Weights of a small transformer language model.
Training: 843M tokens, 3214 steps.
Each number is 128 + 24 x the weight over the matrix's rms, rounded and kept within 0 to 255. Layers, rows and columns count from 0.

# layer 7 MLP up, 3072x768, rms 0.0268, rows 628-680, columns 384-447
[[112 125 141 122 128 129 113 164 113 109 105 107 123 121 175 120 130 140 119 132 143 142 115 170 118 203 139 135 114 129 115 116  99 126 133 117 136 109 115  89 132 151 136  98  78 146 149 149 143 131 100 132 133 155 126 116 112 146 145 151 158 160 208 116]
 [ 70 126 157 131 170 122 123 161 122  98 151 141 151  85 127 152 138 142 151  84 124 118 181 155 115 160 124 120 111 140 156 103 149 182 117 105 126 146 150 163 138 128 166 127 102 125 119 142 159 135 104 136 136 123 157 126 112  92 128  97 110 121 145  82]
 [115 142  79 127 133 133 112 114  97 111 101 122 138 117 119  81 112 138 159 118 131 130 132 126 159 112 135  97 164 113 139 120 148 122 132  91 136 107 133 132 179 145 148 107 143 114 125 193 136 121 112 135 150 161 126 122 106 133 117 161 131 172 146 167]
 [ 97 122  81 153 139 126 156 130 101 156  95  95 145 154 108 115 155 124  91 120 111 104 130 176 131 120 144 165 155 130 118 135 132 132 128 121 175 144 108 114 151 119 104 151 172 136 181 139 150  89 136 146 114 131 130 147 158 146 151  94  99 125 140 145]
 [178 129 132 111 159 133 154 129 127 106 117 137 113 127 161 110 130 186 115 141 114 120 141 128 125  84 138 101 126 125 154 181 117 118 156 134  87 124  93 160  84 127 211 175 145 167 132 128 114 132 161  85 108 125 145 148  64 151 184 159 147  88 100 144]
 [111 134 125 137 132 167 132  84 152 109 162 134 122 139 104 145  98 114 110 137 190  82 101 129 161 121  98  94 162  90  96 114 110 129 153 108  97 109 150 125 115  83 123 110 138 103 119 163 134 100 102 135 144 170 160 114 100 162 164 119 108 144 134 174]
 [175 153 130 131 129 129 132 149 190 134 147 110 129 105 154 148 119 133 115 109 122 108 122 120 140 110 142 127 106 158  96  90 157 127 151 146 127 109 121 138  85 107 105 118 157 116 108 125  96 137 138 145 135 114 123 128 134 138 142 135  94 112 139 126]
 [149 169 143 112 116 148 116 125 135  95  80 174 145 117 106 122 128 128 116 116 163 125 135 124 117 114 131 143  84 106 138 148 138 113 142  87 142 122 113 145 152 133 141 151 114 131 155 140 125  78 140 132 147 142 149 165  96  83 137 124 141 121 126 114]
 [174  91 143 105 167 165 104  84 117 133 147 142 119 117 104 166 135 111 122 119 110 145 117 137 109 134 115 156 132 145  96 100 146 112 125 126 112 113  93 141 111 108 110 110 110 170 120 136 122 144 143 151 128 108 120 128 123 150 144 148 140 118 133 125]
 [124 116 100 115 143 102 141 159 144 142 141  80 126 102 115 151 118 147 142 114 149 156 128 133 144 162 126 123 108 141 110 121 130 152 132 130 124 124 143 117  88  81 130  94  85 113  76 159 139 144 130 174 155 110 102 129 138 142  94 173 121 124 163 170]
 [105 103 145 179 113 167  66 134 123 146 178  79 156 115 118 176 125  98  88 148 136  68 145 132  95  90 119 166 127 136  93 165 120  87 121  99  77 101 161 170 166 124  86 149 111 138 142 102 135 137 120 132  97 101 116 162 173 124 133 131  94 127 135 115]
 [114  91  93 141 154 116 144 100 149 155 144 138  84 148 122 125 137 128 150 143 111 142 118 131 162 102 144  68 121 133 104  85 108  78 133  98 135 150 148 155 121  98  91  95 102 133 138 130 176 128 146 131 170 151 135 113 115  98 119 124 174 149  91 134]
 [140 138 145 121 129 148 100 170 121 101 158 142 142 165 102 107 148 118 143 170 160 179 103 135 166 157 123 130 138 196 199  73 112 113 135  97 168 126 120 162  88  91 165 180 129 139 173  91 126 130 138 111 126  77 139 129 133 141 130  84 142 173 123 111]
 [125 122 142 129 151 116 119 111 109 141 125 158 101 152 188 124 103 134 136 117 152 118 134 149 115  90 132  87 125 148 137 138 109 121  94 100  76 142 135 117  94 102 128 117 152 116 133 105  84 120 108 120 157 134 108 113 116 100 135 173 140 115 146 108]
 [124 113 145  91  62 114  92  97 141 111  94 119 213 140 151 124 145 136 114 123 157 118 111 168  99 103 138 124 111 140 140 103 121 116 118 153 114 139 124  91 150 108 116 121 118 131 106 153 149 134 147 133 142 166 143 166 150 167 150  86 113 113 139  67]
 [135 178 119 151 103 104 146 116 132 116 138 112 133 114 150 113 134 115 134 136 135 135 132  99 149  95 111 116 124 121 159 149 102 129 143 146 106 161 182 163 140 130 150 125 123 158 125 133 110 120 101 127  58 123 126  99 115 128 114  99 130 120 143 119]
 [ 96  98  65 112 163 167 106 124 122 137 113 158 150 119 125 146 121 105  83 166 118 125 133 182 158 108 120 118 132  85 100 136 166 125  85 107 112 125 152 137 170 121 116 114 124 168 109  98 112 102 140 124 131 146 141  71 129 122 101 120 145 170  93 115]
 [156 155  80 122 164 107  71 114 122 110 136 145 135 129 145 127 140 157 136 113 118 139 133 114 137 112 148 114 144 125 154 134 134 109 154 150 141 160 126 134 136 111 172 157  78 154 162  92 133 152 107  98 183 140 145 147 111 179 164 110  93 109 124 149]
 [142 106 104 130 165 129 130  95 110 127 131 134 128 105 110 153 142  96 143 144 114 173 135 155 101 121 145 132 146 166 170 177 139 126 103 114 142 118 131 148 178 150 148 125 151 147 183  99 151 106 134  88  97 119 116 137 162  80 137 127 107 117 125 142]
 [160 136 101 112 115 163 127 157 103 126 157  65  89 117 107 123 103 169 173 131  98 130  79 110  75 102 146 116 131 154 133  97 156  87 123 112 162 135 135 139 144 117 142 112 103 130 103 104 162 142 111 119 157 117 127 122 164  91 148 123 127 175 138 130]
 [148 125 140 110 143 111 164 121 117 151 134 160  94 109 116 121 132  81 127 135 143 111 145 137 117 114 127 153  94 129  96 122 115 135 143 137 127 139 129 126 121 177 171 121 128 126 122 127 147 109  94 113 126 157 110 149 128 109 143 143 113 131 160 112]
 [119 125 109 174 166 135 109 102 115 108 138 121 117 135 127 145 112 130 168 114 161 111 158 133 118 115 154 158 156 110 132 122 176  97 156  91  99  92 133 130 114 107 121  84 104 117 163 122  97 162 107 158 135 101 109 140 131 115 113 123 174 117 175 100]
 [109 110 116 131 117 124 166  89 149 143 122 111 106 111 137 120 166 160 128 169 157 140 132 170 126 116 137  93 172 152 119 146 128 164 157  94  98 124  80 137 123 137 141 112 133 120 111 141 134 101 149  85 123 170 147 114 122 129 125  86 166 142 170 155]
 [136  77 107 139 167 162 137 104 150 109 121 113 184 108 149  95 121 167 151 116 140 125 151 116 138 156 151 116 165 127 152 135  99 121 135 158 112  52 117 135 128  81 130 131 135 140 150 106 165 162 145 146 160  92 104 117 125 149 163  94  83 121 122 106]
 [121 145 115 123 136 114 180  90 193 140 136 147 101 138 172  90 153 112 135 122  99 108 114 112  88 122 146 122 132  89 116 136 115 144 112 126 183 143 143 151 127 122 119 151 135 134 113 167 150 116  95  97 176 111 154  91 159 110 125 164 110 138 127 152]
 [151 109  90 164  85 125 133 139 130 117 125 137 127 166  94 116 101 160 121 168  87 153 129 133 118 142 118 149 154 148 111 118 109 134 117 124 139 103 157 108 144 130 108 129 110 140 139 142 176 122 142 130 109 130 172 105 113 132  94 138 156 166  93 181]
 [101  91 112 158 144 153 151 105 114 166  89 145 127 149 116  99 126 136 119 125 134 138 164 126 101 117 123 116 106 176 106 142  93 115 145 130 106 163 110 115 142 155 134 115 150 116 150 110 104 125 126 121  76 104 129 137 165 130 121  94 136 166  89 108]
 [144 139 141 136 125 131 137 130 128 135 138 111 111 111 101 122 147 157 117 115 109 112 115 161  85 126  84 114 155 146 121 140 137 130 162  91 119 108 168  74  97  60 103 107 131 139 119 124 123 129 174 144 143  75 148 144 110 105 142 104 124 111 126 146]
 [110  93  89 114 151 117  56 148 131  89 192 108 138 116 128  94 129 162 141 147 190 132 143 121 121 141 131 169 129 111 114 111  92 133 101 115 121 151 139 124 139 107 166 130 111 137 141 101 141 122 124 162 119 140 107 102 168 116 121 124 140 160 160 185]
 [134 131  99 162 147 163 127 131 141 127 179 134 131 151  97  87 152 142 142 150 122 102  99 147 122 141 164 149 108 176 161 115 135 108 155 155 178 146 117 139 119 122 153 147 152 100 121 136 106 113 112 135  79  77 155 105 130 137 121 153 124 177 114 184]
 [126 138 135  90 124 107 147  94 144 122 117 133  91 109 113 113 152 129 132 150 120 165 115 155 142 185 100  85 132 142 109 109 124 109 170 170  93 109 135 126 124 129 127 116 148 123 100 104 150 105 151 146 108 130 144 160 123 108 124 149 129 119 117 146]
 [123 105 128 103 165  99 105 184 145 113 108 171 136 129 105 119 116 138 118 165 155 123 125 113 124  77 119 117 123 113 134 129 154 164 131  97 145 127 125 161 171 156 155 123 139 111 146 146 137 172 120 124 120 145 146 113 109 112 130  93 104 126 145 135]
 [121 117 133 106 132 106 147 107 108  97 146 128 101 119 151 136 104 111 129 105  88 117 133 146 162 134 112 132 142 119 112 134 122 114 154 140 118 119 155 132 171 135 147 148  95 119 123  93  78 128 164 159 139 106 120 147 151 146  97 149  93 128 122 148]
 [153 112 114 147 136 102  94 157 182 124 162 152 154 101 126 109 199 137 105  94 147 132 120 154 134 157 119 120 105 148 135 131 107 170 122 135 101 126 139 105  82 163 144 148 105 119  90  86  97 118 186 116  62 105 126  90 125 105 100 105 120 153 153 107]
 [113 123 114 138 141  83 149 113 156 137 124 128 138 143 132 131 120 161 132 105 191 116  82 175 124 160 118 101 143 134 150 168 106 123  94 118  96  99  90 126 115 123 142 101 104  74 129 119 123 129 158 168 161 123 174 129 134  80 140 140 144 108 110 177]
 [138 146 143 115 153 133 149  73 116 127 131 136 100 110 147  86 119  76 111 131 132 135 153 164 143 139 164 121 135 134 128 121 123 114 141 111 160 116 113 140  50 137 142 139 122 102 101 138 139 134 122 103 127 148  94 110 106 140 145 115 130 131 135 137]
 [115 162 116 129 119 144 102  85 146 127 126 151 162 112 144 110 140 116 149 103 165 147  96 107  83 102 130 140 107 162 133 131 130 113 111 133 176 110 141 114 147 146 139 158 107 155 125  83 134  92 161  80 128 144 118 124 126 132 175 133 146 147 112 145]
 [118 112 113 119 135 100 124 136 153 132 163 135 124 158 147 133 141  95  77 132 104 143 146 125 153 146 164 150 153 149  89 122 172 155 117  98 149  97 123 110 103 129 132  91 155  93  95 128 119 154 117 146 126 164 133 100 128 172 187  64 115  92 151 114]
 [125 123 150  61 172 117 151 115 139 153 146 151 122 111 142 187 131 112 119 165 152 136 122 112 141 144  94 102 108 121 124 181 108  84 147 128 140 123 162  92 124  99 143 126 136  87 163 129 111 155 142 112 122 147 136 133 149 113 108 144 107 150 114 116]
 [146 131 127 123 112 109 139 145  85 110 121 110 132 119 164 111 144  96 119 119 107 127 157 146 132 112 158 121 158 132 146 151 117 143  68  94 148 102 152 133 117 123 143 141 148 140 127 126 134 207 157 125  85  83 159 107 153 108 114 102  83 130 153 151]
 [155 133 134 119 137 117 107  70 142 114 122 115 146 129 111  94 124 171 143 139 110 139 136 102 133 133 179 137 133 137 113 132 145 134 103 109 111 161 106 114 132  96  87 148 113 171 116 115 200 117 187 113 123  91 109  95 122 116 136 120  97 145 166 140]
 [130 165 120 133 132 115 115 154 176 121  93 132 152 122 111 119 127 152 124 126 141 133 164 120 135 116 141 138 122 159 155 156  90 142 142 157 103 124 121 148 141 150 128 103 162 131 103 126 150 125 155 138 147  95 112 137 127 188 107 133 136 134 142 125]
 [143 128 114 104 141 110 139  89 127 105 145 110 122 157 107 152 168 124 131 184 142 172 125 145 142 112 140 148 128 120  92 103 111 140  89 120 100 128 125 128  99 135 112  99 156 134 141 157 143 117 130 116 133 128 158 112 124 137  83 137 141 108 159 130]
 [121 108 130 168 104 124 143  97 119 124 133 124 149 125  94 180 147 123  82 136 174 126 149 181 122 103 165 147 102 148 124 117  93 129 131 158 133 138 123 129 161 124 117 139 128 167 144 140 107  82 125 148 116  94  99 135 120 156 176 155 162 128 139 140]
 [ 98  64 150  98 188 101 123  91 152 106  79 110 158 148 124 140 126 172 117 109  92 149 115  88 162 119 150  92 147 118 119 125 158 167 106 121 136 115 129 102 136 120  95 125 132 108 106 155  83 123 134  98  83 140  88 153 102 137 131 103 184 114 172 164]
 [148 135 104 137 122 134 142 108 131 145 148 121 138 132 126  84 142 134  93 115 160 117 150 120 144 115 111 157 112 105 109  79 140 120 170 135 148 141 104 130 169 115 160 136 137 115 150 138 107 108 128 101 139 116 157 130 164 138  91 105 111 153 119 114]
 [ 97 105  85 122 134  95 130 145 132 124 134 108 135 136 115 171 138 162 131 166  93 111 117  98 148 152 127 112 115  84 122  89 151 106 127 131  99  95 118 119  90 125 113 138 119 121  78  99 115 138 102 114 144 156 169 119 154 154 142 169 135 143 158 147]
 [175 112 157 113  97  96 124 121 141 120 128  97 147 137 136 125 128 115 119  98 110 128 108 121 135 165 128 133  72 143 105 133 114 155 122 114 121 139 141 106 123 126 147 139 151 128  99 123  91 107 153 117 139  61 136 110 131 160 126 191 119 116  81 139]
 [112  99 121 112  93 125 168 110 121 111 107 137 143  83  82 133 116 158 137 108 112 128 140 151 127  98 112 165 113 100 137 138 119 114 175 110 118  63 138 152 127 135 142 125 162 152 127  87 104 115 125 163 123 125 118 100 116 117 110  78 158 124 153 125]
 [127 118 119 112 187 130 110 145 155 136 160 148 151 107 114 132  98 108 128 129 138 135 146 119  96 118 144 107 127 119 114 181 121 131  71 141 141 139 116 121 184  99 134 103 126 148 147 105 106 134 143 122  83 111 115 148 118 126 147 140 125 115 150 141]
 [160 172 112 141  94 138 176 118 144 124 161 121 147 159  99  91 134 144 101 140 103 131 143  95 101 154 184 125 135 153 134 140  92 104 131 132 118 116 110 132 131 151 154 171 154 103  92 169 163 147 132 128 129  75  97 138 142 130 160 126 160 134 116 122]
 [122 161  94 132 167 123 141 144 139 157 142 129 129 112 117 146 135 104 136  93 127 112 155 105 103 107 137 159  94  96 113 122 154 144 111 157 126 132 153 133 135 112 122 122 142 130 121 119 126  98 118  98 135 125 132  97  85  81 168 112 111 137 142 116]
 [155 117  96  83 141 102 116 129 104 116 116 156 136  94 124 115 145 166 152  99 150 160 172 114 108  94 134 133 123 136 151 136 157 144 154 109 158 151 168 162 104  96 117 178 136 115 150 119 164 134 117 178 208 123 120 135 141 137 159 124 103 143 140 145]]
# layer 7 MLP down (transposed), 3072x768, rms 0.0251, rows 628-679, columns 384-447
[[143 169 142 173 167 112 168 170 115 150 153 172 120 130 114 134 153 170 118  98 155 145 114 112  98 127 118 132 169 129 142 145 137 141 148 115 120 130 104 158  95 170 139 166 131 140 122 145 135 131 146 119 138 126 107 104 144 125 132 170  98 119 159 100]
 [ 82 189 145 108 105 119 111 115 119 126  96 140 111  81 157 154 114 173 189 125 148 113  99 149 112 129 118 117 169 179 157 121 134  97  99 117  82 140 150 137 119 126 120 114 170  90 143 157 165 104 142 139 153 203 151 157 123 132 109 153 140 114 152 124]
 [130 103 130 134 113 152  74 130 130 172 128 151 141 126 130 148 124 116 118 125 143 124 113 139 136 151 137 120 136 145  78 185 149 101  97 156  97 154 110 110 153 146  89 102 121  98 141 105 119 123  83 160 136 143 172 144 109 127 132 110  90 158  94 138]
 [116 139 136 187 155 152 149 129 153 129 127 148 155 133 128 129 102 176 177 113 127 130  79 144 122 143 116 132 110 108 126 140  92 146 146 145 129 168  86 142 122 116 105 118 171 150  97 133 129 152 135 103 122 136 146 128 126  80 106  78 112 124 127 142]
 [109 126 104 131 110 148  80 115 114 127 167 115 104  98 159 147  75 137 162 175 153 171 105 156 122 121 132  92 121 185 168 125 175 136 145 129 138 121 150 144  97 109 190 139 111 120  99  90 124  90 123 121 119 123 161 130 115 138 141 144 118 181 147 136]
 [165 135 146 130 146 154  85  73 135 159 145  94 111 142 146 135 112  99 155 142 128 108 106 112 135  95 137 109 123 119 115 141 162  87 136  99  99 123 135 180 106 161 138 182 135 128 126 103 119 142 180 146 151 123 126 143  94 164 135 103  46  99 136 122]
 [155 157 156 169  96 120 136 137 148 135 127  92 103 163 156 117 115 134 101 124 127 112 133 174 112 105 112 118 157 146 135 111 131 138 107 163 133 121 111 144 117 129 100 129 154 123 113 147 130 121  91 132 123 137 152 108 113  92 160  63 183 111 136 129]
 [115 113  86 155 131  97 135 123 149 131 151 132 151  76 131 130 113 157 113 115 156 116 109 118 124 139 122 131 125 123  99 139 146 101 127 114 130 107 131 126 175 132 114 119 126 119 117 150 128 116 140 129 155 158 102 141 113 125 114 123 157 140 132 141]
 [100 120 143 149 141 130 172  96 157 152 184 125  95 120 130 137 139 108 110 116 137  77 144 149 106  78 136 130 129 125  82 115 112 103 118 108 111 130 144  88 172 162 118 102 119 159 114 158 146 130 163 132 138 147 136  62 102 100 112  95 138  78 127 127]
 [141 127 137 156 109 121 119 122 102 124 150 147 136 134 123 107 154 138  82 130 153 124 130 102 134 138  91 165 135 145  99 102 106 152 123 132 150 114 122 125 139 117 106 142 108 126 128 131 118 136 121 120 119 130 111 136 122 142 149 156 123 121 126 150]
 [143 110  66  88 117 209 110 140 135 149  90 111 126 129 183 133 141 108 103 135 131 131 101 154  48 119 120 166 177 127 160 150 127 129 127 147 136 183 121 137 109 124 126 132  92 150 140 109 149 100 127 116 110 122 110 129 128 140 131 162 123 161 131 148]
 [166 130 102 152 118  87 119  67 135 127 108 114 135 191 161 119 150 141 193 105 129 132  91 159 133 119 153 132 159 128 124  92 155 114 110 159 128 173 115 139 139 140 107  85 112  78 144 135 123  86 150 144 148 144 170 149 137 153 116  97 134 167 120 144]
 [ 92  92 180  95  90 141 157 119 127 148 112 127 110 122 165 147 135 129 127 130 144 138  91 172 164 160  92 117 139 144  92 138  90 131 160  97 166 164 141 145 130 137 180 139 132 106 157  83 193 162  98 131 123 104 163 142 107 134 113 103  82 156 120 153]
 [111 101  90 105 115 136 117  98 105 161 125 150 100 140 150  98 154 153 115 136 135 119 119 119  95 115 118 129 144 123 132 109 121 105 135 121 114 136 147 143  77 127 137  67  75 129 138 166 157 106 162 147  85 121 144  85 132 103 135 144 156  98 145 129]
 [125 141 143  98 123  90 119 106 104  95 136 153 161 141 159 116 109 130 140 169 103 107 132 116 166 127 122 122 142 137 137 125 137 146 131 135  76 110 100 116 131 128 123 118 121  81  96 157 131 140 111 111 134 141 126  99 173 131 148 164 137 133 109  63]
 [146  86 121  88 134 149 126 126 130 123 146 138 126 181 145 156 132 150 196 125 151  77 113 130 121 123 175 121 113 138  99 113 104 156 127 112 170 127 114 125 140 132 154 172 143  87 128 134 141 142 131 147 150 113  99 121 110 107 184 153 115 120 120 107]
 [ 92 148  81 110 169  91 121 118 148 132 158 148 139 127  99 106 125 115 125 149 108 166 132  84 130 102 139 145 112 119 117 114 136 126 161  99 122 105 160 108 129 154 152 125  92 143 112 100  99 114  99 158 160 154 166 124 129 101 117 109 173 128 129  99]
 [105 116  99 122 177  90 105  94 118 130 146 124 158  95 127 130 150 136 105 133 168 132 185 124 108 122 101 102 130 182 108 108 150 150 117 137 114 142 182 146 131  94 131 129 116 141 150 105 135 113 141 123 116 133 133 134 160  85 115 158 116 146 107 130]
 [108 155 139 124 130 135 125 122 124 136  97 177 126 122 149 157 116 116 154  95 170 121 127  99 125 140 160 116 155 114 128 112 140 111 112 117 154 134  91 123  97 136 107 101 127 146 164 113 143 103 141  98 142 138 168 140 133 134 162  98 171 132 122 127]
 [160 125 135 152 152 137 157 119 101 132 119 108  82 142 167 130  99 106 109 143 138  75 144 128  73 129 161 183 168 143  99 102 177  93 142 175 188 129 141 101 111 103 127  99 102 154 131 117 152  91  83 110  88 133 155 110 115 132 119 115 158 127  94 151]
 [126 128 164 142 149 147 132  93 137 132 120 129 117 162 108 144 130 158 105 120 149 180 160 115  92 145 117 156 115 126 136 102 193 161  85  95 127 153 110 136 139 109 111 140  98 151 161  98 149 131  93 124 148 166 127 112 109 180  89 157 143 118  82 101]
 [170 149 166 158  91 129 119 119 117 106 131  89 180 137 135 112 125 124 133 158 128  57 223 147 127 138 162 189 121 126 145  94 146 157 141  92 135 116 143 156  81 139 148 132 123 122 122 112 138 102  86 136 150  66 153 154 167 112 120 103  90 108 153 114]
 [135 131 133  88 152 134 156 138 131 139 131 131 140 164 111  93  96 105 126 151 154 142 125 114 173  99 142 157 122  82 162 153 118 148 103 134 140 105 128 104 116 145 129 124 125 134 111 120  73 142 109 136 137 140 143 116 149 127  92 128 157 125 145 127]
 [127 145  97 105  91 120 162 131 120 156 120 135 136 155 105 108 134 114 105 145 131 121 138 101 155 115 183 123 150 139  88 129 162 109 122 129 147 131 129 124 169 155 152 113  84 107 171 111  91 113 130 135 157 142 132 100 129 113 115 152 118  98 105 158]
 [147 115 116 124 117  98 154 114  91 142 157 135 124 105 139 113 115 161  93  89 134 157 137 130 127 126 107 148 131 142 117 156 110 166 150 150 131 170 120  85 126 115 136 107  88  97 118 119 148  98 113 115 124  76 137 121 121 113 104 157  80  94  98 114]
 [ 99 148  92 127 117 106 116 118  94 116 122 122 160 115 133 152 102 133 150 149 114 124 124  88 103  84 144  96  93 101 143 112 104 162 139 124 129  82 104 124 117 138  74 133  89 124 143 137  97 100 114 147 137 120 147 156 135 138 116 134 160 167 113 145]
 [152 137  86 152  88 162 120 108 177 138 153 151 130 143 124 103 111  98 140 152 127 138 140 131 103 104 138 101 142 144 152 133 158  88 110 116 108 129 154 166 157 147 140 113 122 109 102 118 104 127 210 153 135 160 160 150 160 129 117 109 115 138 124 143]
 [131 133 165 140 102 127 111 156 110 159 143 100 133 168 117 142 133 139 163 118 101 125 141 142 124 150 157 131  99 119 147  97 129 134 118 108 134 160 107  97 142 139 147 128 133 117 103 111 141 117 106  90 107  87 122 113 153 100 132 145 161  86  84 139]
 [142 125 143 125 156 125 113 112 139 139 109 131 149 100 131 101 134 141 120 107 160 128  99 145  75 114  59 134 139 151 146 143 108 148 137 120 111 139 125 145 127 156 129 111 118 129 166 122 103 103 150 135 149 162 124 164 100 144 123 142 133 136 132 137]
 [109 102 100 150 139 149 107 132 127  96 111 113  83 124 162 106  93 140 137 115 138  90 120 150 161 137 101 132  99 102 134 115 128 126 147 133 107 159 103  92  94 140 161 171 123 148 126  69 146 135 128 108 113 131 123 162 153  97 141  84 108 112  97 124]
 [124 143 147 118 155 106 159 180 174 154 154 192 143 158  86  93 132 155 134 160 132 110 144 104 159 105 113 115 174 150 109 171 128 112 131 118 109 146  91 107 121 104 130 134 133 141 111 126 150  88 144 127 148 141  88 123 121 126 126 129 140 131 113 149]
 [121 144 121 139 135 141 126 143 122 121  83 123 129 134 130 135 170 152 157 137 153 128 139 107 115  93 115  85 163 133 109  79 109 138 109 146 147 111 160 138 150 134 112 149 153 155 137 110  91 139 114 146 106 127  90 171 131 122 159  83  86 146  65 124]
 [133 171 107  63 148 147 125 121 153 128 125 121 151 145 131 108 117 189 116 173 125 148 161 131 100  96 146 112 121 120 117 105  91 127  93 149 137 123 118 144  77 118 131  94 179 119 117 125 127 159 141 121 129 188 104 145 112 166 104  75 195  91 129 121]
 [143 112  77 129 117  74  88 147 129 118 122 128 132 105 156 150 117 124 133 132 127 134 114  87 124 135 225 118 119 149  86 117  79 147 128 148 118 150 154  96 144 153 120 156 150 154 185 105 151 132 138 136  91 122 152 133 106 117 107 150 145 100  84 130]
 [122 148 101 108 118 134 116 138 118 147 115 104 137 163 117 103 121 133 158 211 118  74 109 104  99 152 144 134 131 154 104 101 118 156 150 151 125 117 126 101 164 122  84 165 110 123 137 141 155 155 163 138  86 119 166 108 100 151 135 133 113 132  77 106]
 [119 158 125 134 133 126 113 118 145 140 142 135 121 153 120  71 122 120 132  98 164 157 137 146 101  86 157 142 175 150 119 103 149 144 123 110 164 177  94  80 154 124 124 134 147 129  75 129 148 126 111  97 103 143 113 128 118 115 121 131 104 122 119 142]
 [153 105  96 120 138 128 127 144 152 144 161 149 148  78 147 131 114 101 155 114 118 133 120 130 142 131 132 112 176 103 100 149 118 134 111 138 150 107 144 131 107 154  73 152 120  97 130 130 126 142 135 143 134 152 143 130 139 110 141  91 148  97 174 114]
 [137  91  97 132 124 167 115 126 109 127 100 111 114 146  88 117 100 119 106 102 138 136 145 111 157 125  86 154 134 115 108 103 124  80 108 105 133 150 107 117 109 124 137 123 162 154 115 168 157 155 128 124 106  91  90 105 130 128 144 130 158 138  91 131]
 [135 116 144 128 111 145 207 112 148 194 157 121 115 115 100 133 156 134 151 160 126 105  84 122 134  95 174 159 141 116 127 117 132 134 157  87 124 136  63 124 145 132  53 130 157 123 153 125 156 155  90 164  83 117 120 169 121 138 110  83 133 139 111 129]
 [107 120 185 123 129 131 187 135 145 105 126 111 112 139 117 152 107 105 132 131 124  72 119 137 125 118 147 144 133 145 109 164 103 148 147 122 138 142 131 128 134 168  80 116 118  98 131 103 130 140 150 128 144 124  85 161 171 105 113 159 114 163 158 107]
 [132 112 124 137 136 120 149 140 127 145 139 138 162  75 107 116 144  99 109 154 139 171 147 114 116 167 157 146 143 144 189 119 122 121 138  89  98 136 123 106 115 143 165 117  86 126 106  82 151 173 184 125 117 138 129 117 120 127 108 107 114  94  87 160]
 [135 147 136 161 109 126 101 128 164 123  89 167 134 166 152 116  97  82  96  98 114 127 122 140 130 132 136  89 139  82 116 145 124 121 103 159 103 161 114 137 145 152 162  90 137 130 121 156 137 130 116  88 184 139 102 116  59 150 136 123 112  99 107 135]
 [117 137 124 140 114 142 155 136 154 186 126 100 149  91 100 142 107  83 111 130 105  99 115 137 123 117 125 171  83 137 162  88 117 106 128  88  85 126  97 113  81 124 124 117 121 133 142 177 115 102 119 124  99 170 114 132 118 131  90 162 132 108 114 132]
 [103  90 115 162 109  94 180 163 118 149 152 125 127 149  98 122 114 119 147 108 134 107 166  79 113 118 118 135 144  76 161 106 111  80 119 125 137 152 108  88 139  88 115 125 147 156 123 118 104 170 101 184 134 152 122 132 128 142 130 147  97 166 137 146]
 [132 144 118 119 134 111 123  90 134  68 134 116  92  99 111 181 113 155 179 121 146 133 134 158 146 126 150 132 172 127 143 123 151 146 162 135 116 129 116 119 113 138  93 114  97 112 141 158 130 126  98  99 121 129 118 149 145 122 101 130 114 135 145 129]
 [137 117 158 131 132 143 156 112 168 140 147 105 174 152 134 134 143 127 137 178 126 111 160 126 115  94 147 103 158 123 130 101 146 153 147 152 149  96  99  99 153 158 110 143 113 133 118 132 109 121 106 134 129  88 112 139 102 149 132 104 130 169 155 136]
 [150 133  88 120  83 139 161 121 146 128 101 142 166 117  73 137 148 118 102 148 113 112 180 118 174 102 130 131 123  81  96  64 170 119 108 170 157 133  85  82 115  73 149 152 135 162 124 122 119 129 103 174 127 101 138 132 154 126 159 138 161 132  94 125]
 [140 140 129 150 131  97 101 117 161 105 166 139 125 160 182 140 105  89 140 114  84 149 118 118 122  75 121 153 119 160 121 143 209 147 121  71 146 146 119 126 115 127 109 117 151 114 111 138  86 105 119 114 140 111 165  94 155 116 141 152 118 157 133 140]
 [163 112 126 129 107 116 128 113 109 158  81 151 126 155 140 121 109 125 135 150 120  91 209 166 145 115 128 190 156 129  92 118 108 104 144 129 117 188 103 117 128 113 119 153 141  90 110 127  97 125 116 130 107 109 120 149  68 116 112 146  92 131 134 169]
 [103 127 115 138  94 121 124 146 126 111 184 113 172 102 123 151  99 155 176 119 117 106  83 144 130  96 172 124 142 228 139 112 134 208 173 131 137 153 123 156 128 160 118 139 153 128 119 160  96 148 135 138  81 139 118  77 125 111 104 120 133 141 118 127]
 [117  92 139 145 152 156 152 155 134  95 130 156 174 125 165 134 128  88 127 148 149  88 106 157 151 135 171 117 115 126 120 188 116  91 119 126 110 170 161 154 156 145 167  96 132 116 124 113  89 129 154 138 125 153 147 124 137 148 144 151 163  77 126 119]
 [118 146 101 150 135 145 125 171 143 158 125 107 146 109 127 140 142 128 134  91 130 159 161 132  90 113 115 123 112 116 111 134 122 121 145 148 111 140 160 109 109 140 167 105 109  63 146  88 109 115 166 146  94  86 112 121 132 137 138 158 154 110  93 130]]